Weights of a small transformer language model: 35.3M parameters.
Each number is 128 + 32 x the weight over its row's rms, rounded and kept within 0 to 255. Layers, rows and columns count from 0. Numbers have three digits each. The size before them is the row's rms in percent of the matrix's.

# q: layer 10 attention query, 384x384, rms 0.0939, rows 0-127, columns 0-47
# k: layer 10 attention key, 384x384, rms 0.0952, rows 0-127, columns 0-47
# v: layer 10 attention value, 384x384, rms 0.135, rows 0, columns 0-47
q0 077:114141190139156138138062157140098139186127118166179174114167093113186138103096144092147155125147091126170133119108111136172143090097111113132152
k0 076:123098056142134122132126132151155146066134149128068131123147122150129155152139082137120156181117114150086127105123083137154156109140092114129152
q1 078:095163149139140160099108123087128067118125120167125132080196160150104141150131144100101148134048143122123056102147111137167100117166170173140125
k1 078:164120136093146121127108158066120154184123143168133099101090160152116116156187141138119117156085111151129150156112086132111119118155121109133125
q2 079:071211116099126127170131143108115162107130132122173177162138114171128153099077113168139120170077136127140128125138163097137137094119101092150118
k2 075:097151129103150114108161130127113148127176064143135111120116072153167129138148159084159169103113070179136108102153136175131119109108100132086112
q3 080:073101114118152141134063083229149156142110113184150117139084085156176113113111130158120106171134105177149088108119186187106103158127199117111114
k3 083:113188117116169158118106126167163020156123130097088125154065151127154140133099119154170050158128076049116153131179121125055108094113114115114085
q4 077:131172126161103146160098062120138152161147101114095127172089101118156117121104169149185174117095202151173130115156123109115109117156151127177167
k4 077:147117129159127166142118136128112105114119141113163142133131114106120106093129167095156069167151067156125100128228154146151162115167128131081120
q5 075:114154135113182097142080075136107116119107113138163138219078109148075160124078133182132149121108164168195189132148153120143161117147126137104082
k5 077:103108104175175195134149151086115105143100179169158124150157153146135109122155130133130101118158186101125082114117063113134150106134147144102116
q6 084:114144163168159106122145101137082213111160177137123109134135108178081124172187108145134158135150191143102174147116166134142085108075136090168108
k6 083:090094136111152137146141162150087104156153086155154139176119166108120166089104123094092116165104120102186080163159117113027087175104077088105177
q7 077:145105145131165147139132162142132106096103104164087152106148111136085146126150189201124095125079085106087133102108107142153092154179149076171066
k7 073:135116132144145107139094091138158182119173110108100133171226160085154210122155088163088127083146116160145092104077102169101087083174159166161119
q8 085:159156136173135123117108165133093098174159130136138136149073114154152128101098112156142152049139149134145156113105136158099136127151122139091128
k8 081:081182131110158124135198070088163139124062134141115077101150131151087149111154144063112130110133099121144142121132071147127123151147116097155110
q9 088:109097121177081071150126191064157156111124107080161140148129126151100096156064091075154140067157162163141181143128154152113147136092140067149183
k9 078:155092109048184163147191110126142106160105156154200079066135097105105136086153132097159198104202118116091136104150186127133124108109109160115120
q10 080:126064145120085146168093137141138090165136171102159078146121116112208091080079099101151126143181170141112150158140139140113129136111170097132150
k10 082:142079107117146100156119123109123114139096123122107168145115196125144087128133131164128114114164114139121114123088132152102162130170157120174095
q11 084:087131103151150137143143080140110145127087095117101157106078159123190156146146155082167150133115156126154166153110170178133082137189085174147102
k11 091:176132136110106065156082132143131112103103097140119064125144111164100131126101212078146142128127126099100093158117072123108153164097140141209152
q12 082:108076040071161136124124137105097128131157134184146116130155135141176127164123134141159140149104165103153116073143087099121173146170174112150137
k12 082:161097129152044144124086116205138147120121105111143108083053116127119126086124153143145065060118093117113119123143125037138172128102169078134108
q13 091:098204076078124121081130126107140185124105140124092073139174150096095118150181122135147101159182118140125136160100145157182145173115090171139097
k13 093:179096055136181112151133151102159168151167083147113080196124111140133133189113168110208163148195132111152134210058097143129137092155075138137129
q14 088:162082140149144152174120178116171117120130147069106114123139109104196149136094083102125127101159061153188161089106131180124134092131100172076160
k14 089:131088140152078140104101096126077142138114164170138125121125162136191119163112152143130098084099128134146192157133113135162150086093132044151143
q15 086:131159158122116111159123111199171164106094178101178123138152180126140087149162167081122111132125138132119143111163155157157069125162044135136114
k15 086:134109122149154126202110155150097153110111139148118115171134122139087170111081144118151161186103120145081094165134146106111136134072049187111151
q16 088:067072198102145091156155101107113094111160107146147075130089123181111154120159093111093105101092077153062130171121091130127130115099171153098109
k16 091:111115114092152121136109154110162136127098139071079075148180142122107143111177185094102111109142148111174177138193148153151091133111152118153156
q17 085:134085090126179171214128139133187128128108139064150148149114156139122124142131074068107072170175184154118111112150124093074097113111121150171151
k17 096:156110170191179180148100127136098125106173112133112108116081129180172077113080141144163141053127117182149123092089122099130162115162119153095113
q18 091:162185056151122106087143224153196095101131149160136138089138116122195105104086143117128141123154147136173154061130159138093148145156148122111144
k18 089:206044155128194122134121167099082144104161107137144126092081117112164147140093085070187115146180117155121113144077138122154143179144168192089138
q19 088:164128157066118109142154083098160114110086139140072095133096096098135103099117157154061110109124155173131090154118133119107133136164140134060086
k19 094:217122170105126156163096110184139157089106108113113156101182153120138158090080159076100142137124102150170111111190153127154101111111201110152099
q20 088:114143113131146137148160100101161188128094114157129139144112106073137159157086098115137102110106139144085114172164165139133222101118121162166147
k20 093:184089127160063117165199106155139130136106129210168153170109131145126119080109191111112118068144155145107119137143109109103151183079058149131109
q21 091:113144128168130116137093145145102108121134105134091110177101149155154182110140161093130153181123074138120146148079129067121096123112092156155088
k21 093:148153135136131080087063124120107126090111121119102075131123098118147113111086132148093099188108095131127069145112147159122135163138187100162127
q22 092:198112118104129164159160159132108099098139138117084123124055157147128082123120144150151123110146137169054059105154125144099094102116172098106154
k22 086:170117172166119085177116131139088138087122145090144151107151169172146158041157057130086119175132135127156117157101207137121147132122132100077136
q23 092:154127141153193133108142074106104095137181133133167134097095193172143086155094106030103094116134116120150086085162128142115060074114100116116114
k23 094:122117063124134059140088114142160099150121131096093146126148146133110148142038136130151140226154062145114108118103075154152160173185100159090105
q24 093:153166110164093143139152100115146123132086183147127101159198125157108149144188147132100149143153143124119102128134101152159116166121128155102139
k24 104:137146126158102156127154101133085159095140122136108160176155139160119138128182152117099102153142134067164118146113161155144134153119148149075100
q25 091:138093089165106143064175138121191177131101136150052182107087093091169160141133162144155175129077145149108168133069143122065134061144123162113140
k25 092:126118125112130113102162111063099124155123139115135121116089169131143160151174176121114141169143081109131190082219125057153159133132185101109123
q26 095:101174121130134138101187107180111130122117162137126098145134175127082175147141140109101129192122141156102093097159176135206109078169145113118124
k26 092:096072162117093146154129119059100118146075098144117142121147143029104122129136083152108130151157110103088049167063097160126095133139170167124138
q27 091:059080136056114168081093118097098205128140162090113157111071115078091139125121113132178164095131137134135070139153158124143132127133155071134121
k27 094:150142141114148188099139136159147141140120171110125093090058112090086086148107142172092209158133117153103130156097142115118105128096157092177113
q28 093:187117121115050125142136108132137139129123157116197177144110160100108132095156162176155095148098125103097089150115054102121120108079197160096161
k28 092:130110078151154150118127180094112107086148071141087146087157141149138121136154195092150126138104112134073144123120122142134085131097091086128159
q29 101:106136135052190151113087083137128131088056229142161125119088111151169100178169081096076164105097139101095148103163110080076130095158135093131151
k29 102:182063163201105129113082185120156123081098150108154094198077123121127137117093137123106117106040105152077175080108138149162179148120079133146160
q30 099:134156102141159106174083150124100161132086144127124171057062076136130033105149185108156182096122116104010128173135139117161153142108106159124144
k30 105:169161167088127105053187102168102137116097157088163099089136152098171154118092140102142119130127108143138170164158136122141146126067115094105131
q31 094:129085154129140130069044140098148093132167090136061087119182087063130138118173131163142080086114073112193172127067104142042089156154080149153158
k31 106:116107070160145112064132141121152134138155141111125172138147125167086146091157131131123064104068116143206085138137123052132126133053081098078086
q32 096:128100142217126138116067135082132146111151060161178143123201142106083151124140157088130126116163066185081127122147162224166087037110150113169106
k32 095:105116101092126137137115101161160116138173154150113085145084127121096157107136109208161153134186134095084068124084085115085104211174176093106076
q33 097:131118161124078122111164135129170112102097095164199144139073136136155159150127102121149138123148097151081188146140160144100157118139173132113143
k33 103:151110175170148093129097089127117098132106090100128104154187138093110134086151130132108160095096094153142132121097162135161149108181168181141144
q34 099:179100085121120129086171098136125134126086144112180098108108121118094101138102128186133131151116052102202111095153143049166136128119092085198176
k34 092:053146096132144144128136075135168168178087142145159129104155150058113151108155121147148125198125114100118067133167169115195163149119156106149128
q35 113:176117156089056147121116160141144164135170132144110128128138123121120174091091130106137155136093110109128122069119101138133162147089146152145080
k35 106:115140070122127156094188101153163160129154132094061085084133148095126093101127104110173139120130156119144155151146097132108130070134099149081083
q36 102:093122096122105080111099138194112113112150138136125122068168142162101119156134092134154093176116114127170122082065057075110103152131117101124120
k36 098:091161126145114112147191119171150174087167134195153168147105142116164061136134065130155088137102105167079144141124104074115081141111056089179164
q37 097:082121146166143177107140116082131113151152174084103158140125144172062034135119100107151140120148085110137111161098098110145152015144193116098118
k37 096:155147096094098078159153156120141114139039154141149220144122132129162158168191137182064093114131128122147108113125135125111147099165125082056134
q38 099:097125133112126107129058154136139085121119144175090067144158136129141107109149135128103135159123195142106166078172127069149127115164151100128124
k38 102:152058115101158135049139120089095110180148093123132116103135132131107167109135098100091115152141106156078108160133192138124090114122157138096135
q39 105:156105089103084104126095089122114137158081135094125171120116116148152167046164088143136128181148146093186170142110131149167142114139178087082144
k39 103:138154141180104140122081101108111126128115180079087157119167072138094088161146136137129137163072102102155087105135171101167125005183185107098179
q40 097:145114195160090118142087146104156108057076117189132108098103124107120141141123128161060144089113221111105184124180166123166145111131102053128118
k40 099:155094143156124146188164113092140167131058108141147133034106102121115104110147101061125086111137112216091156135107072108174098125123109186150182
q41 101:089163095161075110097136135121112191161154150142133089097117118173102143139111116131118090111105126099183108144150075162093183102185222094185099
k41 104:158153095129147146179149180133214114123088125142092117099151163132179131148092133141167050171114122131091146194122101149114172204163173170087139
q42 107:137107138149061136144139179122093189140123193106122146108186142097119156081101174107126122162169167107126158157113154118110152113135156140159129
k42 107:088112144188119137161157154096119137129179129123123145135133137121162114159139164142132169137138158107092132057135070152166189108119184137146178
q43 105:160080076117102138108120180137106136073159138121150150091112141120116166107094117106176138119139087177116142149182166082135148100149186116182149
k43 105:091123204175119154133182101188093098143172111180120133111143082111111152110192143160149139137131120146120091159133140117083182131186138122150103
q44 110:135143156182104097092099151031167139123151157153166138136138124161094153187120109114105142138136110138157178116103123130142135079143150096138132
k44 105:137115062133147085135156127096105178138152142102098115150116051181096131112114158114073042122063138113098044127137126116143132136110173172051193
q45 103:135215116117088179072121158179085122120112107099163141148102199090207119137081123083108125092098097125167137127139183103132128108175147144137142
k45 106:100161182165147151118153125125127135103057140139123120156120107059127110111120073099135131150111094161108132138091122110079098158134130125148149
q46 095:134168107133170131194133152156152140096159111157130147130118170100134095165118134110174089116159131195140103106110078127108049132136134103188139
k46 102:119057109117116159159163102119101123092166106100116132130105174086073107140109115094156083178203118098132114103130036120102096182193156173121085
q47 101:167112135173102144159127159120086138144071134079129105133135120142126205107118125134120180152125089118135093086132191125125105174181137113107167
k47 100:222128129172083092068093180179116162142136151086148088110126142097048115056175133151101179080146092131114188145079129153129112146118155148091115
q48 104:145127109169162088128122125108082096141142138139125127132129133088118043084108068152078139126186139166121150137108143057081109105104182114127173
k48 107:164149121177131100066129115134125113088139127124139131149136161156136116157188145136096055136163117144164128056112153132167146075126196099161147
q49 102:133087142101156142108170142115127131168137094132100151134176155105092143148127146177150150132140110108069179109151164167174081165139142124071101
k49 102:192121138144168120112189097138145135148107113184096127102164122194090056164139112075137088068118098017161169169194148129065109090121177133111154
q50 095:119169187110122142124090179102098088096110134138168152198112093213149163135153147120118166140105081179107113106154123150151091145069143113109181
k50 097:128135075152159143124188082082152155138102194062205129159143094147143128126154113087137155143047101129139109152128039127127117121058148120148151
q51 103:081138115089132138168142132119043149082177076109118108076162112111077145126089164110079121110126097161128082053181101112119172079149144166108190
k51 102:160103114129124116153186092142147147107125176117171150128108136136142136113099183180163121119196122159120122162163135128150139090127090083127096
q52 104:140154104166116146094146140100100165124118123092058148167155167112130151087095069145143138123155203107097127152189154099132053067161132170149151
k52 101:096177202139086109158138163068203112112138136170056099147134159139133117177114116126161131117147161167162112158172113093112166071096107136105119
q53 100:127101170124130106195143092146113163123113148057107120153123079105151133111115167091138111132089137158144168158159164126125191116099182082093100
k53 097:146132093126129075132083166160164137127132154094169171148154100080076146144107202156153149113128199111097105143115122184097178142157132129119082
q54 097:125110171088099127107152179191086128157133109136106137114168122152111161149087143096148090181132160129094129099112165121147179141135117136166120
k54 101:152085158110085130085142162126169139101094118153082210101118160148155110165158067088128151151073094097145125122136171128197134163144119209139117
q55 104:130125112148140133165128131170164146122129137124142135136204123112147105111081110095112142127105093135104185157192147099127071131087131128155139
k55 101:115138115101125119091150137135156099159092137126083107177168124135148122089156066095143110121146101058124158081052144138136165118109108093156148
q56 107:166179132168153111138158123092131142099136128139126131121104067117082104095116157154108085114113149187149162095094135169114158144114130097012100
k56 107:100146050177114110105128138133118129121171126164119121119137088142060090100121180151196195176105158141113135113152129088130149175168102165070084
q57 096:106093097127109197136088083090121123111129112106149187146019162128121102052128055119126174147039119122151121152118151098162132102155206123078141
k57 096:133147135121116124095134110138095093138049166102115133168129097146119164145142076190137120151137144133069141095159225089120115133137121124149082
q58 098:098108134133150143129096112155191120120116189174114111128126167060135137123121107140078142118105131103118126077098121145170136108085080128139196
k58 098:162102077135115177154084145185114076186134118146118127133159128198173146130140176150099127124132208138167118127151123063132154201088140104118145
q59 107:092095147130097123151139149145149122126151128099086157163129123166156158179126105110178208144136059136132131096126125143163091146132085078159153
k59 103:135186137139146184145184132112106157156170134055061107110115182147147154088140145094126097127145090154141073092095158080107154160168153120155115
q60 105:171131117042065136150169106085098164143119128068097128109120186161099114108119144123189106106169125143176139182088087111115204089143110190111174
k60 107:163140140138091132129102146099136163100132173103121118159162131070112096139154121144121160105119174157134158112154139173095158109122101106118142
q61 105:151103173094140105118169115120157121157129115122096150123132137116194167116082098111090063181134121160139124064149130120119133129107064165108147
k61 099:161135162144124150130129128172119101149196136082144155128072093126133159112151079119161102105097088172181164143141130097127124117083114096081120
q62 103:068163111133124154140173134066103083165121106124144131097101161098177109129141150125138089115135066048111127172153154165116112074123135151144149
k62 104:146120172103150115149092104110118139137107147095163145123107194023137180123104156074090142146225144123103105159168098165094069143114170140173099
q63 103:179153149103121156134158142133166130144107156113175173148156118152117103072218141135148108139122160112095111154202108158188149144120116133114144
k63 104:179107095150171138127154128149129121172110143171162110096176160172111153123162137135145141137140179137200080128116096140148138111166148122114062
q64 075:135171150149090137117148104114216123108113141169141204034104202124216123159174157145138129089135079129146120076058125161111122118133150166154164
k64 077:112121128132144091196166075131133129146143114100111083163102134057131118076121089094167142167117106114142113146131167163117163095144112160072134
q65 083:142134120160154124071103137113139115063141148145110146153089128127234080116121061138141106147153176158123097121064158145147134086161120086164123
k65 075:126101102154115111126099146097098066122106098107109127122189180155139115165115112125106170171114097182052114124089109136159113137195081100077144
q66 080:153098167126134201153153137097108098105130125074102186174118173124087123158084113065096091127131144187128170134126099141083107129143114115139120
k66 077:158159153074191135153096095130137161150154095141128136128103080106119116109165118188061163145130134072098041167145110144145078130137119161143069
q67 077:108136086125096147154087148137083118047152114157164137150170132124133111150127121119104128133136179172131120068163065143167132166090092148107135
k67 078:109083160087166199102078156125063097154122152173158102138108153122079109164121054086137122143172150095151148085127118146081115142100167156130125
q68 082:131140101108097150146107101117149167154114132105158087153155166124147138155099125105106172122109182130102128091179097121093144147169095123131149
k68 081:171174123051169090143125176092145132105077147082166134123076124109065085108154144140124127120123090177135084144126149158168128097090170169095110
q69 078:129129159084088126117139128108148175138124123169136135179083141144165109156182220101080173132118124201117138108174117119135098163108160197137080
k69 080:095067069159170160107119137071120111112147148153114111094088133123131112131125123070120126118088057105186164145116123149098157139111149125099192
q70 083:126176131037068090154103080163113147095130140121115114093106165115078062132124104127156110143141158126130146138107126112171162108158173113146135
k70 080:138108105119156121083089131108110142134166120030116092160153129137083141163120167188073200134149125080130082172163197104094061114171107082129109
q71 075:111206159094149141115102155151118160078214088109144161121101150105159136117106083135108150108099094096153132137120115126127135149122137053052130
k71 083:148100125111120104076189109079151097168080134142160141095130113111091115129122139085145130153060142150076116129143140148130134147148121137138135
q72 081:097169151120106120146165136133134088144107152134182155100096147132171140128102144170191105110141078104117105156170097105120156173128172122126112
k72 082:139087080175074136158158109065143158171147161091050137124083169138132116112180105067100141138200164102138159088085098165147149096237095190162136
q73 078:153159159070138101126082069105192146197154101152180090168115098129131115145148127110124135180145149172142072166089125151141071121099129151121091
k73 083:128120179141089138149119146152127078094123122155183117169178146115145075152177204114112106125146116122131052117150156113099146130145127109083107
q74 084:117107131115129113154107166135172101170174105136162134156096075069144123141130108138107118141134003116146150129087117139126137162137182131134130
k74 084:113171135156115144095154120105100134141127174151130111193113078207140143124110072136151114158138104164177093099111111162131191085161132122142167
q75 082:151084127139083167119120092111091153078159169098117141111162180167120133167123225131140133163128094136160105158170128194112096115040061154114128
k75 086:110141209134187075088075152095145125169108086097110120164121098139085129103109130107138106124089128083103084132192136157165087102150149098169105
q76 086:161119125152124146152202182137094135128178099138074103058167125176128148119090140121189151087112087154167128150163142187137152143074130082060099
k76 084:107147097106149153114144130126121131132085132123140153172058131093148078165123152099160110170069141130146165115179111096137191166144164095165118
q77 087:095139133115091122130125119091185200151161198131106177106162106148057133123108116172135080162077123102173102128142155082159141123139133131087100
k77 087:121136125094148135126113096176179132153066149140141114097100191131153083143148156107154114096197189166234149126104168132155169137150120127130133
q78 089:172125152142129107134134036116157133171162141114167110111147114140101166105135134153105115090130156166107119135143152101159128130090166105098114
k78 094:092105077168169144139138099133117171113131095126113124144142135088081159155097099079084078083084100149157151148095094103137139189177124143111133
q79 085:130101157144139153173109138147166094112145128108095103078117105096110127092200064069132174138120181111146142099132130128079114172105124089072161
k79 085:116210152151093165108126124148062157127122177057210076157163147147195102130174128133141049141092184165132179095065138102174131154138153102149174
q80 089:096068134156111135066107077090144127144134111124120090181086163111147086119137149129094190156083135154162099152180120116133123166125130169123117
k80 091:145085189125150119150126226142105175117145118142130162077104145097159141135216136135141101090166095176127108180109053137095147088064127077191115
q81 084:124109099151068189117112180178111135163159111157131124072135151177098102081131134102112134156134135121151112119111150089146099162172181080163130
k81 081:116114120113151084143117067183123126076099151102141136166110074145122107144156100104138140139127162143094163103123113046096164081065162101075091
q82 088:143124165172060114107151143149155162124131078110101108136093143148073136122142130141174114115093080118114108150166135100102058156134127183123124
k82 098:164194089166138122101141113111179123077091139116108064132168101159100167141082133143074092165094120171183129110218116118104092118111135116127087
q83 096:132144111152153123080140055114113141143150119120135175141124146147101110130125114112086121113132111122081057158174149157177082125131111117112133
k83 098:128160106121179096134065081120148078037131120151128146130139070149126131184128108157091113158085115175199073172112129154084082148084040124102094
q84 093:102144142116159083140123136120168102084150155182176115123131081076212111115075135128085160092097106099124132144149148146141116107127126106155132
k84 092:104106100115149108142169100147166122174147111104121152116150090126190171130104166153144072153139095171072184144131171145103124177119108154163132
q85 090:118104175098144185059178138141128171114130104114176186133121195102140117126081129144141138094153130160197129096133142123137131133122149082128047
k85 096:157105135077099174125107183141108046114133107152161125093093135130146129132099155153126181148103190120139101147148173097105062152153098155161133
q86 087:129100159128159104232080126121076164087153105142154132167123105115156092085121132153083106081116109120115148100116089127179125133033119122108108
k86 095:083156133174125147161144075084096090165166101130185158122129141158103143161067116121100157098062110119159098112138127098157089184106109158137098
q87 090:090188175109161167121087127169088128155144112171097118101096129083107128129148130112112145110170090112116145107087117145139133061148099137064114
k87 094:154155059078146154155057116150158149187077113130170080139165089127123160172217155118134145101127109076138064138131105150121109176107056107086148
q88 100:122165152113155080148141111180094147077112132157139142114132102135135134174099150106074190116123147154114065112145117109148126102105072114133119
k88 095:152171147123095128143100052057182112140153140128120141124087139096113119133139081129139165113093146107190104138115080186124079173078125142156101
q89 095:152114164104139125135146131170105133077159157099061163141117111162167136159129077078168110124118129154166157147085126149148109155084097081111189
k89 098:109151179135157129102142133119156185127120114191127122178117091115173147150146100149093167129146163137160126131157118079126119138092114092148114
q90 098:079128145133105106112095156150108096133123106129108137047135103208155103108125138039121089230093143102148150111097114145173179118108144058126165
k90 101:113194113093082102151114119104123108183135148116153101058127102159190111109147136083141140094068197152156142184085182069165111066156147148155154
q91 093:152140069111148134183153117086105157162156133129066221096093127133098096091151184109150100146170174197180113046123142133120149106197132101164113
k91 099:145168123136137133102137084121153117180150111200111116124144114085131135123160137093150147140137147125094150128123117127095150147084137113090119
q92 094:136142085145151076162145121098155132101120163141163072148119052143168142146162118134122086108108113077090121137158167136129095125131090170142115
k92 095:140124113147132144075119119114076108186114127178132131107116158150096149102096116119165151096143080146097126129164147124102097103100104092106148
q93 107:103153100090104118151119093095136084096150103103142137104160150115116128154128169194149146189106127117100097153174108137148098100064163126148076
k93 103:126106111193101109128138074090115148120130157158175081085196096102129155126067148103133124168143145101168078172119170161195143155107117164127145
q94 090:166094132170091161136129114151119119107114116091116128189149139133097152127088125126137139111146169157117106125133092089096201111154130087160120
k94 099:138112108125137129173106096125103179110078145097158130127124103124121153094185143091144073086145170158093111121136137115106136082133127161148129
q95 112:065106198104102155169154141155151180104134126117141071138192129133111145168122138127166183097122102140128073120173154141144155145110112170084115
k95 096:110142184145120150120172105141105122135116087102090123136197181090142096027156160123166075136090087129127129067147160127136157104146110150181122
q96 103:104121159124099110113153102115065072065117131212136163091117115148075087131122169135113130161127147123191109134148078106125156079090184137149187
k96 102:102127100145168067104110138058192160145106119078172146109136065100056134146086156171216113180090122177093135099154144156173064076178146099104159
q97 101:173168144174125141120125092203129109089148103141194137143166142161118128177103150158058105112122078174163121092125114143119182147132120175113097
k97 101:156121096173153156093181141160120102049078066153141130150130119124159087156135154133119106130113160114162114154104161141032138072120134118173128
q98 096:155101133130155127122178161170145131124117101109086137074110093086105120069113144086107179099145152169124119086102138086148126097120036116168104
k98 101:124138167127123130143103176114154159150109121109136176091195061103195171146145120079128164082162235100161096147140109101176114121156103161118096
q99 099:175136102170225129154118115100097124135126124065143178103078108179134143138089170130152131098090161104144155076126138107102099116117141143124103
k99 106:120149137151097109118124086147172057136112125150077155153106151123080134146102148137160169091150120070089145138046128134182104171083067117111047
q100 100:120113105134147114088095105132103064164119127115155165088138092173140110051137051154064140165154111114096121214099183129106092139147116036120159
k100 102:070138110179165102134164183115161119110093133096115091100251102161136141174158152083115108115092155138136110098144145138136053108141131127177132
q101 103:086111082099119165106143060135161113068112108153108124118142166097176101141119131119158109209130155165150095114136120118114121149116078120124082
k101 102:144120130050093126155193141121127105140152111145142092143119119145148049148102117094222077133101169158089113102145155127142108134084140153107154
q102 101:148120159115174097095156119149098100140120136143083142121148128092156159174139196114138084153098106175155087082164136099156124124101057212154213
k102 103:131084092105123092118134113128110146159157210126080129073119072128140134111094136204175122092159164111142122133094171144171139103045117118128180
q103 099:132195140134137121140148101127154135133105201139113090148154133127155104138145136134146146133114134171126129093094113077165098078091111179172089
k103 101:140137170040128122126116120152158118128102090146123166139063140132156101112084139219169206129103132120185081122108154157184155175115203135115095
q104 104:063096082114118081169171121159074109142140190108149171153114137112158124156109099138107105153125138066151137098158132062224115151079120137133166
k104 104:157093093115129154120137082107111145168136069127219150131092088163157076210042085171114127143134160171188143100131180156131140147182161149136038
q105 099:096129134115106141147113129079108148149186099072144092127090172148085138157091092188138115068124138151183095135120148149136117080070195116144141
k105 096:120140115125147149115159102096077130112124094165081109107128127176101144177179165205124137070115084111083096147062139150113095090125132105204105
q106 108:137197152088056147117107090125158060153141128084092111153140184106128127113090134110162102154103117091190115106122117089088102100146160146170147
k106 108:101082097186148163168141193120175098187159095095138111131148073147164129148083145091101130200142139039099128182146114166074068093081083146145134
q107 101:111107169168102131064148146065133142115046144099145128136143170141103153116128110101108111130149086078098129082129130149112146067155155148139181
k107 098:159129160162121123118136167133128145152115134127165095149171165161093193129178103091160141103147172121121089132096126183137101123172138203159115
q108 100:135122087084121128134121090097158108152175137092167112088183088154110121106136174160220113132173038086119122187172093125102097103159179089131094
k108 099:046123104164146174096090141204077098114135121162177086081146080122134150148073137123127083204165149088127115150121102135174149076124119107138141
q109 100:098102179061191155132048137156165145129143130189136132135077111124181136134171172191122138124126169139151159099167163147153090165095158156085174
k109 103:113164156126120094120096157109113121139094091162128088156110059174095115166170165189187153123068098142055113127119148064122134183090174113099158
q110 099:182154056099118139163053135094074093094126111146149164104109075119104110033146142128141135101097083123117193057141132176157146172123177154090165
k110 105:148086143216100157105143158141140133110132145128141144104142099153117141092104152102133145111136124110127146090092185132183154142094181140125124
q111 096:165134146117097141145088150152088149106091059138101088143114087086169159187126080192101111159181139131113118148100122085122088130156116135158097
k111 097:189098193200133099132134069175085143133131085144145169158140163110179161098130147108141116156103151090053169127101087167126137091079084175119171
q112 106:112186093142129093122159122142169167193192097130073118152154128134161130116132150145177138067165188142121158139151149095116192131112131154094082
k112 109:108116112177161140120089175151153129116090110093078071145130139149163101118117130094132117177209139126163098160179132098151148119138114156100102
q113 095:104129127078170101172163046118110122181173099100072144120071127127111189118218100128104123133109170114111161126096099123115111102129165116148159
k113 099:150102114128108173119091051178146110107187120162088055149154118117170155103168104183110129078137089116130160140104134091110100108110088179162105
q114 101:110121086099077113132156102144096184149099101102159167109094192102149089086148152120123142107138114191059070125163175123138121130164104117147124
k114 103:113094138179162115093056033060095127101097133132096189176162150155108073062162094130134153155128120128135138148189168145077091101126102151090134
q115 101:091112079122096064075138143140133101172130183165103105163155104121130084040112123155113112182110121125113123146139119166102160135140136129171135
k115 103:137137188151135143109109096112161110129143090186071095145165134082137164074152101104118137118100084136138094106188140150111077086134106202165154
q116 100:143172133106166135173088127165162187096152181083131108094091190118142155095114109108114167154138133103191156127183159117141117134160141102155120
k116 098:150122172152105101076168166155176163094082135144105101135170125151125109087113144128113176162091152072138182141140192094130192167112147121116091
q117 101:156144123066064077139197149142086114166165094087140139190130096158108150151120092123100074161147146104118127156172216167118071186151153185117094
k117 102:115127097134078128078085156141152119107092070189129110142135170176151093159147134082204107072104067130077108137153234150107146122169130098140153
q118 098:140165131143125140086102206126091120124165136117147098143095110144171150162148122122064107134097079120166141139108164125112117186061151161182177
k118 098:170149126149145142129124158114124114120087144163067111078115142163149143149136097149057172176170119117154147161168144108097094098089151141112152
q119 101:137116140127120125136055178201164213101114134118099112133184126089138182120096126088125181175099190169096111098155143132129116157159147121100101
k119 105:121097160073104093141089064163169123129128134089109181110110185076110142090152095105115120109099137128086159182087148105144166135128099135127125
q120 102:065132113191146090154137145125112146123126123199139182182129168163145160106143131092133147120136141129140134173148122130084142080093108103165167
k120 104:157184173112123138152151112143139133117121123145157099150111169158133127109128101184096099086133157107109097168137161157088098183189161064094127
q121 107:090174110077096123139135113116107086190155099116132138073103120115145178103124144108126132120093138123191094095110126126154137072136095129189108
k121 106:161119182076071125172098110172137123101162193118087074127185136104104130183150095112145182129075149091102109108115113154113148050153191137127121
q122 098:115125101129143150119186154111081091055181117142126157143132111089155173186137079115145137115184183100133105123137124152101134154168129118144165
k122 098:137137089105145103127168070127084122194129118073137199153100057141172125145127109110044144092147142140120151100143076133169081189152090168124143
q123 105:140138181183092146107094044091090134082024131111105188167128084125111134134179115169103112177115151169068117142163119151111179141144097157121137
k123 102:150113161207158156097117154119121164111061153203143167147195109137124119115207137095148155162189185101120095159119156102114151107140130075140113
q124 103:167089154079068107127131100091157161130125127129143114078147134124150087152121139191136162049067100142140149110059098145123152207130101129200169
k124 108:115097170138077137112108130134126176121148168106154159099117141148098137157167062170062119106143150118147125129087126167118146122107122141096144
q125 102:098152084149129109155141160128168115109089110100135181121138161133157121131165118111147105163128143064144123164136077127138135086136078148166123
k125 104:140104093084021147152140129129166115058092112077186149117117139131173138102179144094107129147161132083078118150087116158188138134173146105171113
q126 100:136139118138117148191098192098103119080160108155154137152154128085163091105184090102122081142120096148124079103092162110119090102131073142102123
k126 097:123152101146170120110133085154143166202159116116205137098114124104133159100049112094087141115161081149107125131130178104135087162110070070090126
q127 099:122126091187081127121165146128089138124098080135173108118114066154174095122102069162221084146127090134153151137106169090154163114125131178209151
k127 099:178117106093095116112138116142122112128124130096129099131149129147123128055102020101114125129136103122086132101139119065166157097113124129083127
v0 083:084095066160106143082038203126115199123111099049119124083152097074114130124137125157149137069126150159146085052163151104119120133139125117184108